config.yaml
intermediate_size: 832
hidden_act: "swiglu"
norm_place: "pre"
weight_decay: 0.054
batch_tokens: [65536, 131072, 262144]
Each number is 200 + 30 x the weight over its row's rms, rounded and kept within 0 to 999. Layers, rows and columns count from 0. The size before them is the row's rms in percent of the matrix's.

# layer 4 MLP up, 832x320, rms 0.187, rows 265-373, columns 192-255
107,292,207,182,263,247,232,209,190,189,247,184,184,225,165,186,206,229,179,209,205,248,201,254,180,196,224,165,187,190,214,226,166,181,250,198,242,148,155,173,183,224,204,116,149,215,157,249,186,200,244,217,210,236,173,142,194,153,181,149,210,202,189,238,211
106,200,178,209,144,195,233,178,191,165,149,217,214,177,181,138,202,223,204,191,198,117,174,225,216,220,218,193,158,201,229,208,239,213,210,211,184,185,184,225,212,176,234,224,168,168,215,164,187,157,181,207,202,228,207,224,155,177,205,181,158,197,225,226,237
090,176,183,218,201,195,233,239,197,248,235,279,161,193,186,206,218,207,192,180,195,245,194,180,206,238,231,156,196,223,212,195,227,241,213,262,236,209,156,184,184,227,142,206,239,204,188,162,156,202,125,187,174,195,234,169,192,211,190,241,234,162,214,243,256
094,209,205,217,224,203,230,157,160,170,215,191,236,245,162,265,212,174,247,191,178,215,266,185,167,201,183,250,184,140,172,171,194,248,176,208,215,209,184,187,242,243,218,219,199,220,216,205,247,219,182,189,272,233,187,185,167,163,180,210,243,157,160,182,206
100,179,169,249,246,203,224,203,196,192,184,220,190,182,153,188,196,229,239,213,157,151,201,187,194,201,254,189,245,169,195,221,205,245,186,194,229,177,198,227,237,204,189,199,206,238,181,211,206,247,197,209,216,164,212,205,207,160,230,254,210,199,158,202,221
088,204,203,175,189,242,159,173,223,231,180,216,243,221,204,187,213,242,170,202,236,199,223,176,144,208,221,219,217,221,234,185,164,261,254,200,208,223,240,238,173,218,186,248,172,208,205,221,187,214,209,194,193,265,156,196,198,231,206,130,259,182,161,207,188
108,232,206,217,181,173,172,170,164,196,225,217,240,202,186,218,153,224,225,205,217,217,177,232,209,248,220,182,211,208,153,231,222,232,190,246,158,269,290,228,207,229,164,187,195,218,192,215,175,288,219,193,196,241,201,234,167,211,242,212,219,203,235,234,183
094,201,219,215,194,164,174,167,214,183,216,197,193,134,219,250,201,228,172,186,173,195,143,214,171,226,270,248,233,190,199,223,218,186,252,135,191,210,180,254,225,153,181,159,232,221,171,176,220,232,198,224,205,179,184,183,164,195,220,262,237,207,224,218,193
093,236,201,158,146,181,149,205,157,220,198,214,208,189,213,253,209,243,155,144,184,211,212,176,213,200,257,177,173,199,178,247,209,203,251,173,158,162,179,169,183,178,231,188,194,164,193,186,137,252,184,171,248,162,199,210,157,197,190,239,163,186,219,214,220
099,218,190,180,201,206,169,233,186,138,226,174,202,209,151,228,201,177,166,193,178,190,200,186,178,181,215,166,167,193,190,195,181,182,222,167,215,166,245,214,240,131,221,202,265,254,200,205,185,223,247,208,167,189,184,221,188,220,242,173,194,212,208,202,194
097,216,217,212,195,256,221,193,216,237,170,186,216,181,232,221,193,205,148,219,182,220,244,218,223,190,171,236,240,224,186,187,170,243,247,177,198,194,208,212,164,196,188,206,162,216,201,244,220,185,203,203,147,168,267,186,158,247,174,179,189,247,123,220,239
099,244,199,184,236,175,224,196,198,180,216,233,216,229,200,202,192,196,183,185,205,172,220,263,202,184,263,166,201,230,233,196,174,180,193,204,197,150,221,199,219,270,233,227,171,198,200,211,185,155,208,215,232,162,198,189,185,148,217,213,157,174,199,192,102
103,198,236,183,164,245,248,191,167,193,229,191,200,164,221,205,137,220,182,224,206,202,142,190,186,217,165,165,193,238,251,203,247,205,175,151,213,203,213,211,168,234,229,236,198,201,168,204,257,217,178,139,211,186,189,203,173,186,190,176,214,143,254,229,171
105,171,176,185,226,189,193,240,177,190,179,176,191,197,256,163,165,213,177,262,214,226,167,245,181,124,199,175,248,212,233,285,148,165,198,171,220,222,245,192,236,201,255,233,214,240,237,236,193,243,164,221,207,212,233,182,176,165,179,203,182,184,196,212,182
106,199,232,190,205,203,169,208,235,221,216,227,228,198,180,171,171,198,222,173,193,197,229,151,213,198,229,139,199,215,219,202,212,199,249,215,213,183,214,162,177,231,199,218,209,173,207,153,238,166,196,200,140,135,238,170,186,141,243,190,223,175,213,208,201
104,201,142,205,193,199,217,181,177,188,158,196,209,171,131,230,223,207,175,161,171,203,231,170,168,181,132,144,184,196,217,210,249,173,221,232,228,174,173,153,180,231,180,204,194,186,165,161,247,299,182,153,201,175,166,213,218,193,222,187,133,240,227,266,175
095,214,198,243,206,188,190,188,223,190,201,198,192,257,230,179,103,204,203,213,275,222,229,187,244,192,211,205,270,167,227,215,229,147,251,191,175,195,221,176,184,244,208,220,213,134,203,193,207,217,231,180,177,179,247,205,165,200,196,186,186,159,184,194,220
103,146,184,256,219,242,221,186,206,174,271,228,199,177,210,222,189,220,188,223,176,246,138,187,197,199,169,171,157,175,170,203,168,245,143,197,206,182,147,179,141,163,209,192,203,205,193,205,206,230,186,265,200,249,160,224,150,230,184,187,189,212,230,154,178
095,179,176,189,170,250,245,229,209,209,203,164,200,132,160,263,184,215,273,219,225,200,170,231,223,232,237,154,218,237,179,195,214,222,203,182,216,178,216,244,220,194,261,205,185,212,186,205,160,149,216,229,118,180,227,206,205,172,219,145,157,158,176,213,194
099,189,233,187,151,248,241,193,202,177,209,203,145,186,262,195,196,180,184,226,201,208,196,241,178,227,176,250,149,208,205,197,158,269,172,227,207,213,194,203,199,232,159,187,187,111,208,222,162,182,201,182,121,217,194,207,177,199,240,219,198,239,209,196,203
104,207,138,156,167,168,239,217,229,202,208,214,159,207,130,195,156,240,285,191,237,165,173,211,207,175,154,154,184,258,168,207,220,202,199,183,218,201,175,240,207,165,212,195,183,154,160,177,190,246,167,228,207,200,256,197,213,231,165,209,196,208,215,236,232
097,172,234,190,154,215,220,196,211,164,175,192,207,167,249,277,155,251,238,163,204,158,182,192,202,224,208,170,171,210,189,190,167,229,210,225,225,184,211,275,165,150,219,201,177,231,214,138,178,214,119,195,245,233,213,199,218,147,177,205,184,218,205,182,211
097,209,216,182,144,147,193,129,182,184,188,206,205,168,158,213,158,223,227,177,242,168,197,149,233,223,192,221,227,229,197,142,236,201,205,261,162,193,183,205,196,207,187,284,204,232,176,128,213,189,161,214,213,187,204,238,166,240,215,150,195,182,153,183,197
101,228,207,199,179,265,215,160,165,215,208,260,186,194,239,149,208,250,201,181,200,202,240,187,179,229,161,226,232,186,164,241,170,178,217,220,244,239,191,166,228,163,189,229,185,207,227,189,208,172,199,185,218,185,240,224,208,168,227,183,202,256,217,196,261
102,162,189,242,148,200,185,214,224,208,217,213,279,158,182,166,184,198,244,203,232,181,207,184,152,171,181,258,215,225,211,201,223,139,191,203,205,246,228,255,190,165,196,166,184,185,172,190,170,222,218,124,211,216,241,151,210,218,201,179,236,146,209,229,201
101,172,192,194,157,195,183,206,195,178,206,198,163,123,204,215,211,186,242,221,212,177,240,217,186,201,165,199,177,237,190,202,199,254,146,198,189,189,169,249,197,256,183,203,196,137,165,134,214,207,201,172,218,198,208,163,262,195,181,183,189,136,161,187,209
101,206,263,185,191,218,214,150,218,192,180,224,203,225,198,149,201,204,171,180,160,183,213,202,176,251,231,150,232,140,237,220,190,186,249,175,166,202,184,172,148,211,175,130,284,239,171,223,190,238,227,177,178,170,194,168,181,154,149,174,171,205,177,189,190
106,197,167,193,230,215,183,209,205,141,216,186,163,199,225,244,231,224,224,202,211,225,222,196,205,136,192,183,200,216,207,197,153,195,258,158,178,255,190,155,203,211,198,217,226,243,217,191,196,195,195,191,182,212,199,245,239,182,197,211,257,132,196,222,221
092,219,243,180,166,193,178,213,192,222,243,210,221,217,192,194,222,237,215,189,176,235,144,192,203,194,170,177,182,200,195,175,214,224,221,187,162,208,211,225,163,230,213,220,227,182,177,174,238,163,209,187,196,195,223,236,132,197,174,191,223,216,209,228,180
103,161,187,207,290,188,190,250,248,185,185,161,228,188,208,197,194,164,242,202,264,220,191,213,219,158,260,224,202,167,188,171,237,254,194,162,230,218,156,240,214,245,172,149,188,149,179,245,189,238,205,209,166,230,200,212,239,164,225,183,207,211,183,142,170
103,159,179,238,215,145,247,210,241,164,206,196,207,206,206,217,220,218,198,149,252,240,232,145,194,205,188,268,159,210,224,180,190,244,199,252,234,231,233,201,219,238,224,250,156,176,184,187,140,209,180,171,250,194,197,159,232,199,246,190,210,235,240,161,236
094,168,217,229,202,249,223,198,227,183,244,241,203,249,229,186,270,123,233,185,220,264,152,256,153,194,225,166,190,231,178,198,186,205,202,211,178,248,169,212,206,207,204,235,266,180,280,206,150,182,229,213,198,168,213,199,172,164,234,204,191,166,201,140,211
093,132,237,216,195,147,196,216,229,219,196,186,156,159,203,196,197,222,122,209,229,180,193,211,188,177,153,231,230,238,131,149,189,184,229,238,153,212,208,252,207,221,190,240,186,236,215,235,191,211,203,194,269,217,169,229,242,124,230,206,189,172,135,213,206
116,218,197,193,209,176,172,209,165,247,185,228,164,173,224,197,215,215,209,157,137,165,206,180,198,197,226,263,155,181,241,194,154,199,185,207,209,151,221,218,123,251,214,201,212,183,189,207,205,256,281,187,183,191,170,195,183,199,234,190,150,209,231,187,163
093,239,178,205,227,177,269,206,169,213,179,195,207,233,229,220,155,235,202,174,242,177,197,195,210,200,219,174,183,186,221,213,216,200,196,228,259,184,246,213,183,215,297,211,209,242,272,169,208,147,250,214,184,210,241,201,212,186,194,190,166,219,183,201,191
108,200,199,191,176,165,232,177,194,270,241,217,201,213,236,214,224,219,180,222,237,182,172,203,215,206,230,205,161,207,179,212,184,188,173,231,162,217,182,178,180,181,212,211,150,217,228,214,205,133,181,156,188,209,213,240,183,176,180,220,243,173,192,189,215
106,135,224,269,191,182,187,202,229,217,201,215,190,257,194,255,194,139,191,195,212,203,236,218,164,167,189,208,164,172,213,215,199,232,164,187,158,186,187,169,145,142,182,193,188,115,213,247,193,229,220,194,185,243,202,173,263,158,186,173,197,220,245,208,160
093,140,215,219,224,207,209,193,200,161,195,221,181,209,190,241,202,204,207,263,239,168,194,182,198,224,195,222,203,236,191,249,240,179,190,242,216,194,188,270,229,198,225,195,223,216,240,191,186,201,190,234,188,178,233,229,187,158,214,225,228,187,189,230,211
110,200,190,190,179,182,175,156,192,215,179,166,164,199,231,212,227,211,194,203,226,157,248,178,196,209,145,187,149,208,185,205,172,219,207,179,242,208,170,256,201,151,166,252,194,252,182,245,204,196,184,189,228,245,142,244,239,238,217,212,144,252,166,170,215
094,246,195,185,202,207,251,230,191,180,248,176,216,189,155,186,211,156,180,210,253,128,213,186,201,164,137,229,200,198,176,236,219,240,207,194,226,219,197,189,140,162,185,191,206,201,166,179,195,229,153,195,204,198,170,269,227,180,222,175,244,229,197,238,190
104,206,135,243,183,179,189,212,252,216,239,153,222,214,203,222,235,224,198,192,214,225,185,108,209,239,177,209,206,236,201,190,183,210,193,218,240,171,172,230,215,219,144,205,176,213,228,200,129,176,194,163,147,206,241,221,233,227,205,214,200,187,244,205,156
099,130,179,222,195,187,275,211,213,213,248,199,251,217,204,134,134,202,224,222,210,175,143,234,165,209,129,212,204,138,205,239,234,198,194,233,211,178,235,205,256,234,209,209,184,179,172,255,165,170,194,191,227,226,222,170,186,187,172,157,257,203,178,138,211
101,223,239,200,140,173,204,198,134,178,230,222,191,135,219,213,221,250,176,229,179,217,200,206,175,265,210,204,230,168,255,177,211,181,208,199,142,218,186,232,200,247,197,254,186,197,194,295,158,195,201,220,204,217,178,174,260,256,233,213,242,198,199,216,228
097,184,256,161,242,236,207,254,163,220,183,265,226,196,195,199,176,273,122,190,191,190,170,233,169,198,191,206,182,229,249,217,209,195,187,205,248,189,189,156,201,208,206,174,204,202,189,236,220,234,217,195,227,176,218,196,223,210,188,185,191,172,138,227,191
103,174,153,177,227,165,221,187,199,181,174,186,187,181,228,187,181,222,205,170,249,195,242,185,185,242,169,157,242,201,203,214,240,173,223,224,192,231,255,192,237,192,232,185,218,198,202,286,229,213,170,209,206,173,164,248,237,176,195,240,191,224,190,204,216
087,147,195,151,175,191,190,205,210,228,153,162,139,219,208,220,251,207,127,172,187,245,241,193,190,188,161,191,215,171,194,248,210,162,226,190,208,170,193,193,229,178,207,197,243,179,181,150,235,240,245,207,224,218,200,240,176,193,193,195,189,203,268,198,200
097,168,221,185,208,235,260,216,210,154,238,204,163,199,196,166,218,167,211,203,189,201,180,216,191,234,174,220,191,182,124,256,202,153,120,168,192,212,223,188,200,187,168,212,129,150,142,235,188,160,156,180,205,246,254,202,241,219,153,167,190,199,221,209,223
103,153,186,239,185,183,209,199,260,200,144,232,197,244,211,176,237,175,187,141,261,217,214,214,200,234,193,171,206,223,195,148,251,261,195,235,217,244,228,246,125,183,230,158,178,178,201,191,227,212,176,180,217,229,198,226,213,221,207,224,213,192,110,225,182
101,173,206,211,233,179,232,184,195,201,226,156,225,239,151,174,218,232,192,177,236,210,236,195,205,194,239,219,178,174,207,193,209,216,198,237,181,260,152,146,212,192,210,193,131,207,170,245,223,157,184,148,192,205,225,163,227,212,205,254,200,167,178,157,170
097,162,178,136,208,196,192,239,214,170,185,162,170,209,236,228,184,208,207,198,139,218,187,240,208,252,253,219,239,190,201,265,195,182,213,202,153,145,163,215,198,227,187,226,186,225,218,209,244,187,261,198,194,200,182,133,228,199,169,218,212,208,228,204,202
108,217,146,253,205,160,188,205,200,236,209,180,155,186,168,206,222,146,186,240,231,199,216,211,186,184,168,215,180,176,210,244,202,229,195,191,239,230,213,200,161,231,183,162,184,176,176,197,182,166,219,159,217,197,186,183,168,228,150,209,178,197,211,172,150
104,208,241,170,202,200,224,166,230,187,182,219,186,186,212,198,153,267,217,216,232,144,203,214,230,211,188,256,223,204,184,133,186,208,164,207,182,225,175,169,187,197,198,258,213,208,154,249,203,190,199,215,248,171,218,249,260,251,181,217,197,181,176,232,215
095,187,219,248,139,132,201,160,209,212,213,209,188,181,202,190,194,202,180,176,216,209,133,202,182,184,232,232,156,169,198,171,220,252,183,174,164,167,253,202,190,222,203,197,178,189,181,155,175,204,210,214,179,249,175,181,187,178,165,183,222,191,207,205,234
097,194,209,168,212,165,226,240,152,206,224,224,212,185,237,221,218,156,202,211,200,202,218,226,163,173,238,185,172,198,160,172,220,216,215,178,226,154,173,181,184,212,220,212,213,218,194,156,212,255,244,233,142,183,274,206,204,191,216,171,198,151,197,226,168
109,212,214,195,156,163,187,186,206,163,215,184,144,196,213,233,182,239,198,209,234,173,213,225,144,190,169,158,142,191,231,180,195,217,215,198,194,239,154,236,222,221,211,164,132,153,225,177,169,169,179,255,188,234,227,238,161,222,231,188,246,219,162,194,202
109,202,182,183,205,216,141,230,256,181,215,260,143,231,190,203,194,234,150,252,181,211,203,184,189,186,147,133,266,189,243,175,222,208,239,192,168,221,253,194,247,195,190,211,205,233,247,194,166,205,218,180,196,178,187,215,205,191,227,182,196,201,140,173,242
101,168,245,160,162,163,143,219,203,190,270,180,215,215,193,201,202,187,176,186,171,197,265,228,232,225,213,210,202,213,193,239,206,194,198,156,236,193,210,244,222,168,153,167,227,220,209,200,257,234,251,188,252,163,217,183,193,218,165,204,150,171,221,230,221
092,209,241,265,232,194,192,231,196,236,197,208,185,185,197,190,217,190,243,136,223,162,194,195,265,215,237,223,180,183,202,183,191,239,191,167,162,236,268,186,217,240,215,168,273,207,253,188,177,190,217,260,189,149,230,188,126,197,210,181,238,217,215,219,230
098,221,228,181,207,157,224,248,171,177,226,259,213,139,211,232,225,185,117,238,241,197,182,229,213,187,160,185,250,206,220,208,248,225,226,181,206,205,244,182,151,207,223,178,186,146,256,209,228,222,181,186,175,157,265,152,225,214,237,210,148,211,200,159,175
097,247,254,175,245,183,178,204,202,219,173,243,183,194,254,220,190,225,148,230,216,210,198,236,159,238,178,104,172,166,197,171,165,248,210,192,210,178,170,196,240,156,194,191,170,215,209,244,228,217,179,203,184,199,212,212,187,195,222,215,219,187,203,165,201
098,243,199,190,232,177,147,191,200,249,193,228,212,178,267,121,214,222,173,216,175,178,157,127,188,255,229,196,201,198,235,172,229,137,227,230,176,217,185,138,197,148,154,195,204,176,260,154,207,166,220,191,183,184,211,203,175,209,208,236,229,215,187,153,247
107,205,195,191,162,128,189,227,203,194,198,208,192,198,217,167,161,200,215,210,234,217,182,227,243,209,182,227,248,186,182,229,181,134,211,147,171,133,153,254,207,185,234,217,216,197,203,192,177,221,158,236,212,152,168,159,220,195,195,201,187,218,282,191,252
101,167,209,256,171,237,223,226,212,179,197,157,224,205,261,234,204,175,225,232,192,208,241,252,179,164,178,211,182,163,203,223,212,191,180,164,188,229,153,203,189,230,173,192,220,203,202,195,163,280,196,169,185,180,164,159,198,191,159,215,228,233,209,161,131
110,197,242,231,221,193,166,153,233,236,113,176,188,215,232,215,206,194,217,186,143,175,258,195,209,235,112,146,198,194,217,136,175,194,227,196,266,201,186,205,190,168,165,191,201,176,155,153,204,185,240,244,183,176,165,189,200,208,199,208,216,182,222,214,158
100,211,206,193,207,203,200,226,186,147,181,186,188,180,234,165,220,223,150,212,198,203,142,238,149,238,227,208,192,207,181,149,187,189,143,218,152,182,213,200,169,227,244,219,212,180,212,196,154,207,199,214,191,202,218,191,167,167,237,206,176,223,242,211,231
107,165,216,123,180,276,243,155,221,195,230,175,225,190,186,188,241,245,182,229,192,216,188,192,130,181,203,210,156,230,200,230,172,177,190,299,163,255,197,147,242,187,203,250,213,204,227,215,237,199,170,210,186,171,213,188,228,214,223,135,198,191,206,198,211
100,232,183,188,199,242,243,192,202,236,220,207,217,182,208,160,193,216,160,244,191,196,178,197,104,221,241,182,218,160,202,146,160,181,206,239,179,225,191,229,254,190,191,238,224,191,170,180,201,219,216,255,182,185,277,218,180,216,170,164,223,222,211,174,197
098,188,201,225,234,252,233,178,201,157,260,220,257,217,145,130,203,193,186,186,217,202,204,160,166,216,240,219,242,221,186,170,228,179,150,233,239,197,191,193,191,143,173,183,164,155,135,231,183,174,208,236,194,232,201,241,212,223,178,244,246,201,157,209,200
095,187,187,212,230,187,195,183,198,178,145,225,240,193,181,179,228,193,230,225,204,187,209,164,205,255,186,253,212,152,175,167,199,167,178,167,211,158,156,194,245,205,215,181,239,238,225,195,227,241,241,164,191,202,245,211,237,215,203,154,252,178,200,186,187
100,209,194,188,168,177,219,204,213,199,192,222,195,132,192,215,170,189,153,223,233,205,201,201,171,207,208,170,232,163,164,228,257,198,185,234,172,191,210,167,201,173,154,197,233,195,238,204,176,231,208,187,219,174,165,185,189,188,200,174,254,189,215,176,198
087,196,172,263,183,194,183,198,171,219,211,178,183,163,208,173,207,181,180,225,151,240,194,181,213,175,185,250,174,242,211,143,204,237,202,177,156,195,175,154,220,197,232,196,273,226,176,116,247,221,204,220,251,194,176,215,252,154,247,219,234,228,199,192,168
103,202,189,212,209,216,237,181,208,188,175,176,177,193,211,199,193,194,251,249,212,185,232,210,164,203,175,220,231,169,242,228,196,221,186,195,212,186,183,218,186,250,189,191,212,199,119,158,187,215,192,146,230,175,209,186,232,182,254,203,202,196,179,233,212
095,205,237,249,180,197,234,194,214,178,226,187,193,206,174,188,195,224,154,162,205,191,154,216,196,208,229,219,185,226,201,171,209,183,226,208,214,207,231,219,199,167,210,216,208,168,193,194,233,229,250,221,225,170,243,198,210,206,192,213,143,233,219,157,168
095,208,261,213,195,127,222,245,168,212,160,184,224,250,186,193,184,214,176,203,159,229,172,190,214,217,232,202,175,234,157,210,203,209,184,197,162,189,238,196,212,205,143,201,203,230,203,197,205,176,174,182,159,216,201,258,158,221,245,279,173,224,166,198,198
099,194,249,180,272,160,227,184,236,223,190,143,228,186,185,209,217,177,208,181,199,223,168,156,248,221,236,254,191,201,231,177,204,135,200,241,172,191,200,212,241,188,250,209,173,213,180,206,195,194,202,231,268,150,140,204,205,157,213,183,179,210,266,219,167
122,192,166,127,161,224,182,192,192,224,241,220,226,211,204,179,205,217,238,239,227,174,264,221,175,195,224,147,236,204,283,119,226,241,208,151,204,196,190,133,204,208,247,176,183,207,223,238,189,212,248,223,249,220,160,184,175,192,264,197,239,175,205,166,174
098,151,197,247,162,181,260,179,222,192,221,207,182,174,227,251,203,260,220,214,111,230,223,256,176,142,204,138,225,184,241,180,194,190,227,202,188,199,215,262,224,161,206,197,283,188,240,208,258,225,190,167,228,199,211,120,209,190,209,226,164,212,208,192,260
093,143,147,200,232,166,188,178,231,156,200,183,223,198,217,192,220,151,187,228,237,151,201,205,226,179,148,184,176,189,186,182,191,241,236,229,168,174,147,194,186,138,245,203,151,237,267,244,198,199,189,223,179,181,215,194,182,129,211,188,242,213,146,203,246
097,209,214,153,200,189,211,240,241,203,186,211,176,235,192,147,175,146,207,189,171,229,148,173,227,194,184,176,178,233,164,230,249,194,245,152,214,253,223,164,205,201,188,252,213,151,217,163,169,182,190,201,200,265,221,209,212,194,207,206,230,154,215,249,219
098,242,243,179,224,184,195,222,114,201,247,174,188,177,226,177,210,186,233,212,198,197,176,196,200,229,171,188,201,219,224,209,239,180,192,181,268,226,222,211,192,210,232,181,213,246,183,157,230,218,151,209,171,213,171,197,216,216,182,147,168,229,204,179,225
105,255,196,124,222,230,206,229,147,250,174,189,152,230,202,237,238,201,188,165,213,163,188,183,197,177,189,205,227,174,219,169,250,235,178,258,196,203,213,189,142,123,240,198,191,267,217,242,194,153,254,234,227,204,226,209,201,204,169,203,174,254,184,226,180
099,194,221,184,197,213,231,202,184,260,212,208,241,160,217,196,280,126,211,266,156,211,239,167,208,161,166,185,241,197,206,204,188,246,174,218,198,200,215,220,271,191,220,232,188,192,173,225,149,168,104,167,176,169,191,168,249,246,197,228,211,194,150,174,162
087,162,196,196,192,208,218,182,139,242,189,187,193,211,222,249,197,141,193,199,171,206,179,189,203,226,213,215,178,212,201,162,213,162,224,218,208,170,205,164,150,185,208,236,118,215,162,241,142,202,210,237,184,181,162,248,224,171,223,174,174,241,245,157,222
098,145,187,176,193,174,161,197,186,234,250,215,194,203,184,171,161,207,208,248,205,223,209,219,175,223,189,217,168,149,226,208,206,205,179,207,204,253,171,222,211,216,241,190,165,141,211,204,202,190,182,203,198,209,237,227,233,223,234,166,214,164,206,199,175
104,240,195,208,157,198,193,218,218,238,190,221,152,196,210,210,174,203,266,197,192,211,161,251,201,201,213,159,197,216,165,218,223,169,175,208,247,229,207,236,182,202,230,200,242,221,157,216,227,206,215,191,192,249,186,214,188,143,191,199,166,240,226,171,185
109,272,170,204,155,213,221,228,191,182,145,192,225,234,199,159,194,186,204,229,202,207,234,227,182,188,201,236,254,230,222,247,184,192,196,260,215,202,193,163,195,235,200,217,181,278,250,206,212,217,214,219,233,201,220,239,230,174,219,198,208,205,189,142,168
107,176,205,176,241,223,235,190,210,176,180,220,174,236,139,160,214,187,200,184,162,161,170,134,185,162,179,203,234,210,185,180,231,230,161,146,194,212,175,234,196,181,202,189,160,206,201,173,200,234,228,219,169,199,207,181,189,200,205,213,204,170,197,199,177
077,174,138,249,232,182,201,202,195,175,223,211,206,233,193,183,216,142,186,208,206,272,174,247,193,191,192,167,192,209,174,191,181,176,243,196,202,199,192,168,206,217,178,222,181,194,186,219,240,154,210,163,144,168,169,248,253,208,184,245,192,182,226,232,201
109,210,215,213,202,234,189,218,244,241,224,258,225,254,242,183,194,192,233,220,193,177,210,236,222,212,210,162,227,190,233,210,167,213,181,183,212,192,217,171,239,177,158,189,209,249,264,167,193,241,186,221,217,221,202,222,224,202,248,175,160,206,131,169,247
103,192,185,150,178,166,254,191,219,146,174,213,188,163,207,213,199,241,178,191,230,115,218,229,224,179,202,195,188,251,244,191,181,212,184,168,207,246,193,197,217,218,234,220,190,214,186,216,217,204,229,230,213,190,165,210,212,151,195,195,170,179,240,223,206
111,231,190,180,223,212,156,194,206,227,164,241,253,236,178,148,223,213,190,218,271,182,194,192,264,217,182,249,211,184,226,209,171,188,249,221,221,127,193,210,160,220,215,209,186,203,208,175,133,193,201,145,209,219,138,199,209,219,241,198,229,198,201,168,174
096,170,275,155,252,190,237,191,242,179,136,153,195,203,181,227,170,223,224,207,181,179,229,164,206,221,171,128,202,203,229,149,194,215,234,174,194,226,189,179,251,194,221,240,236,192,197,202,254,201,286,199,202,176,215,190,208,243,212,137,186,228,231,208,177
106,175,189,221,248,231,273,183,245,242,186,230,204,225,167,208,236,238,199,208,224,171,163,186,178,190,234,222,186,197,193,225,271,257,171,161,178,211,195,190,189,142,226,184,151,174,235,206,228,209,190,202,150,201,212,238,187,204,160,136,204,184,180,256,209
092,192,247,218,171,191,189,188,210,145,267,205,215,196,209,179,181,206,212,235,235,191,170,198,246,217,242,229,147,202,236,195,168,211,181,188,172,191,164,201,224,139,233,194,202,190,205,224,195,172,216,187,181,176,237,193,194,238,216,182,140,217,177,176,232
101,217,199,230,197,219,257,202,151,253,215,195,205,229,201,280,170,228,151,168,204,166,218,261,187,191,121,187,170,190,220,202,215,213,217,172,222,241,159,229,190,231,197,205,195,203,212,223,198,177,165,196,192,203,188,227,186,183,218,180,197,206,142,195,166
101,181,230,163,150,213,200,207,161,143,230,173,205,220,216,179,187,247,227,231,153,232,196,197,212,207,255,220,196,168,158,211,203,224,170,128,167,164,164,148,151,235,215,191,197,185,175,218,246,204,193,237,202,213,196,173,217,246,190,192,197,220,213,243,178
099,168,216,202,193,208,231,176,207,200,176,184,191,173,307,241,212,206,179,176,201,181,147,152,162,209,144,187,191,190,222,175,254,149,234,196,222,208,238,199,200,234,184,206,150,219,182,161,200,241,171,201,180,231,227,215,196,217,219,237,187,260,244,222,243
093,184,186,179,185,193,158,221,244,171,170,174,187,220,167,187,203,172,168,244,243,220,229,199,189,247,192,223,181,174,263,188,242,159,119,228,169,182,253,215,245,202,230,211,177,268,247,238,196,142,188,202,195,168,144,207,234,179,210,245,200,209,184,135,228
091,180,215,190,174,199,220,183,248,181,179,171,180,165,259,191,171,185,225,207,208,153,185,200,211,180,146,205,218,197,193,240,146,194,139,192,265,209,195,194,223,182,213,245,131,259,169,272,212,264,200,126,190,182,189,231,170,197,182,281,217,180,218,214,216
100,183,224,192,214,208,185,200,248,225,171,221,179,234,200,198,204,216,260,153,195,175,201,175,231,270,139,213,247,236,204,172,214,185,211,154,238,221,184,175,230,231,143,162,212,203,189,154,185,207,207,204,188,175,229,231,275,218,167,235,214,157,162,159,149
103,181,175,211,188,206,106,214,207,209,170,197,166,225,178,262,185,224,239,206,176,200,202,175,196,197,187,188,240,180,193,213,216,219,190,183,262,195,127,183,184,185,244,239,246,186,206,186,207,214,168,204,202,197,135,214,205,191,215,242,232,201,173,204,177
103,290,218,165,212,205,195,192,238,211,243,187,224,212,189,202,193,193,184,210,192,224,219,180,226,174,192,186,166,199,201,222,181,237,209,216,230,190,201,212,205,228,228,180,220,258,236,190,202,152,163,209,219,220,225,198,225,196,194,188,196,229,215,177,153
093,214,200,169,190,253,186,225,224,187,240,165,160,229,169,169,214,150,174,119,195,227,154,215,210,257,228,150,192,208,173,187,194,209,164,213,278,168,172,192,171,193,224,227,229,204,201,162,176,146,205,219,165,188,214,202,189,222,168,264,187,185,182,192,184
108,269,238,214,250,187,266,143,212,194,208,213,184,173,229,194,170,222,217,174,257,216,249,244,199,209,133,187,218,188,269,245,224,220,174,230,161,215,242,166,227,215,219,185,165,186,201,238,197,228,208,198,206,233,238,229,252,200,172,220,163,158,246,230,256
099,151,201,200,167,214,204,168,197,198,182,212,225,208,126,155,210,203,197,188,191,212,289,168,215,211,212,202,217,194,224,203,181,180,181,202,188,208,151,168,173,206,224,126,208,176,306,185,229,186,204,141,176,195,193,213,219,174,182,213,234,218,167,190,205
106,197,140,223,212,193,158,211,187,202,174,182,169,178,224,190,204,140,166,257,185,235,213,176,179,220,224,207,234,174,168,193,187,241,198,206,237,199,221,212,256,197,173,168,144,231,136,223,247,225,208,211,141,222,203,221,221,230,208,207,187,193,238,164,202
100,180,166,258,239,199,172,168,203,254,175,176,212,214,194,231,191,239,221,257,179,165,172,173,249,205,221,169,189,172,201,155,170,179,146,211,162,230,224,191,247,202,178,219,207,199,198,225,168,175,230,260,199,252,161,226,177,189,207,202,228,255,248,232,194
107,187,211,236,188,260,191,200,236,191,246,170,212,220,222,204,265,201,133,147,212,258,219,200,244,165,149,199,254,188,204,238,196,158,219,159,227,218,204,190,135,150,180,210,201,160,213,173,193,206,256,214,256,208,226,197,229,201,209,172,179,168,223,199,216
094,225,222,200,225,185,226,198,211,166,197,224,163,230,215,229,198,195,174,234,195,221,224,200,176,172,162,218,177,194,193,203,205,176,144,188,205,238,223,201,186,96,199,184,259,145,193,198,166,187,143,182,198,247,162,205,214,198,173,217,143,183,220,200,204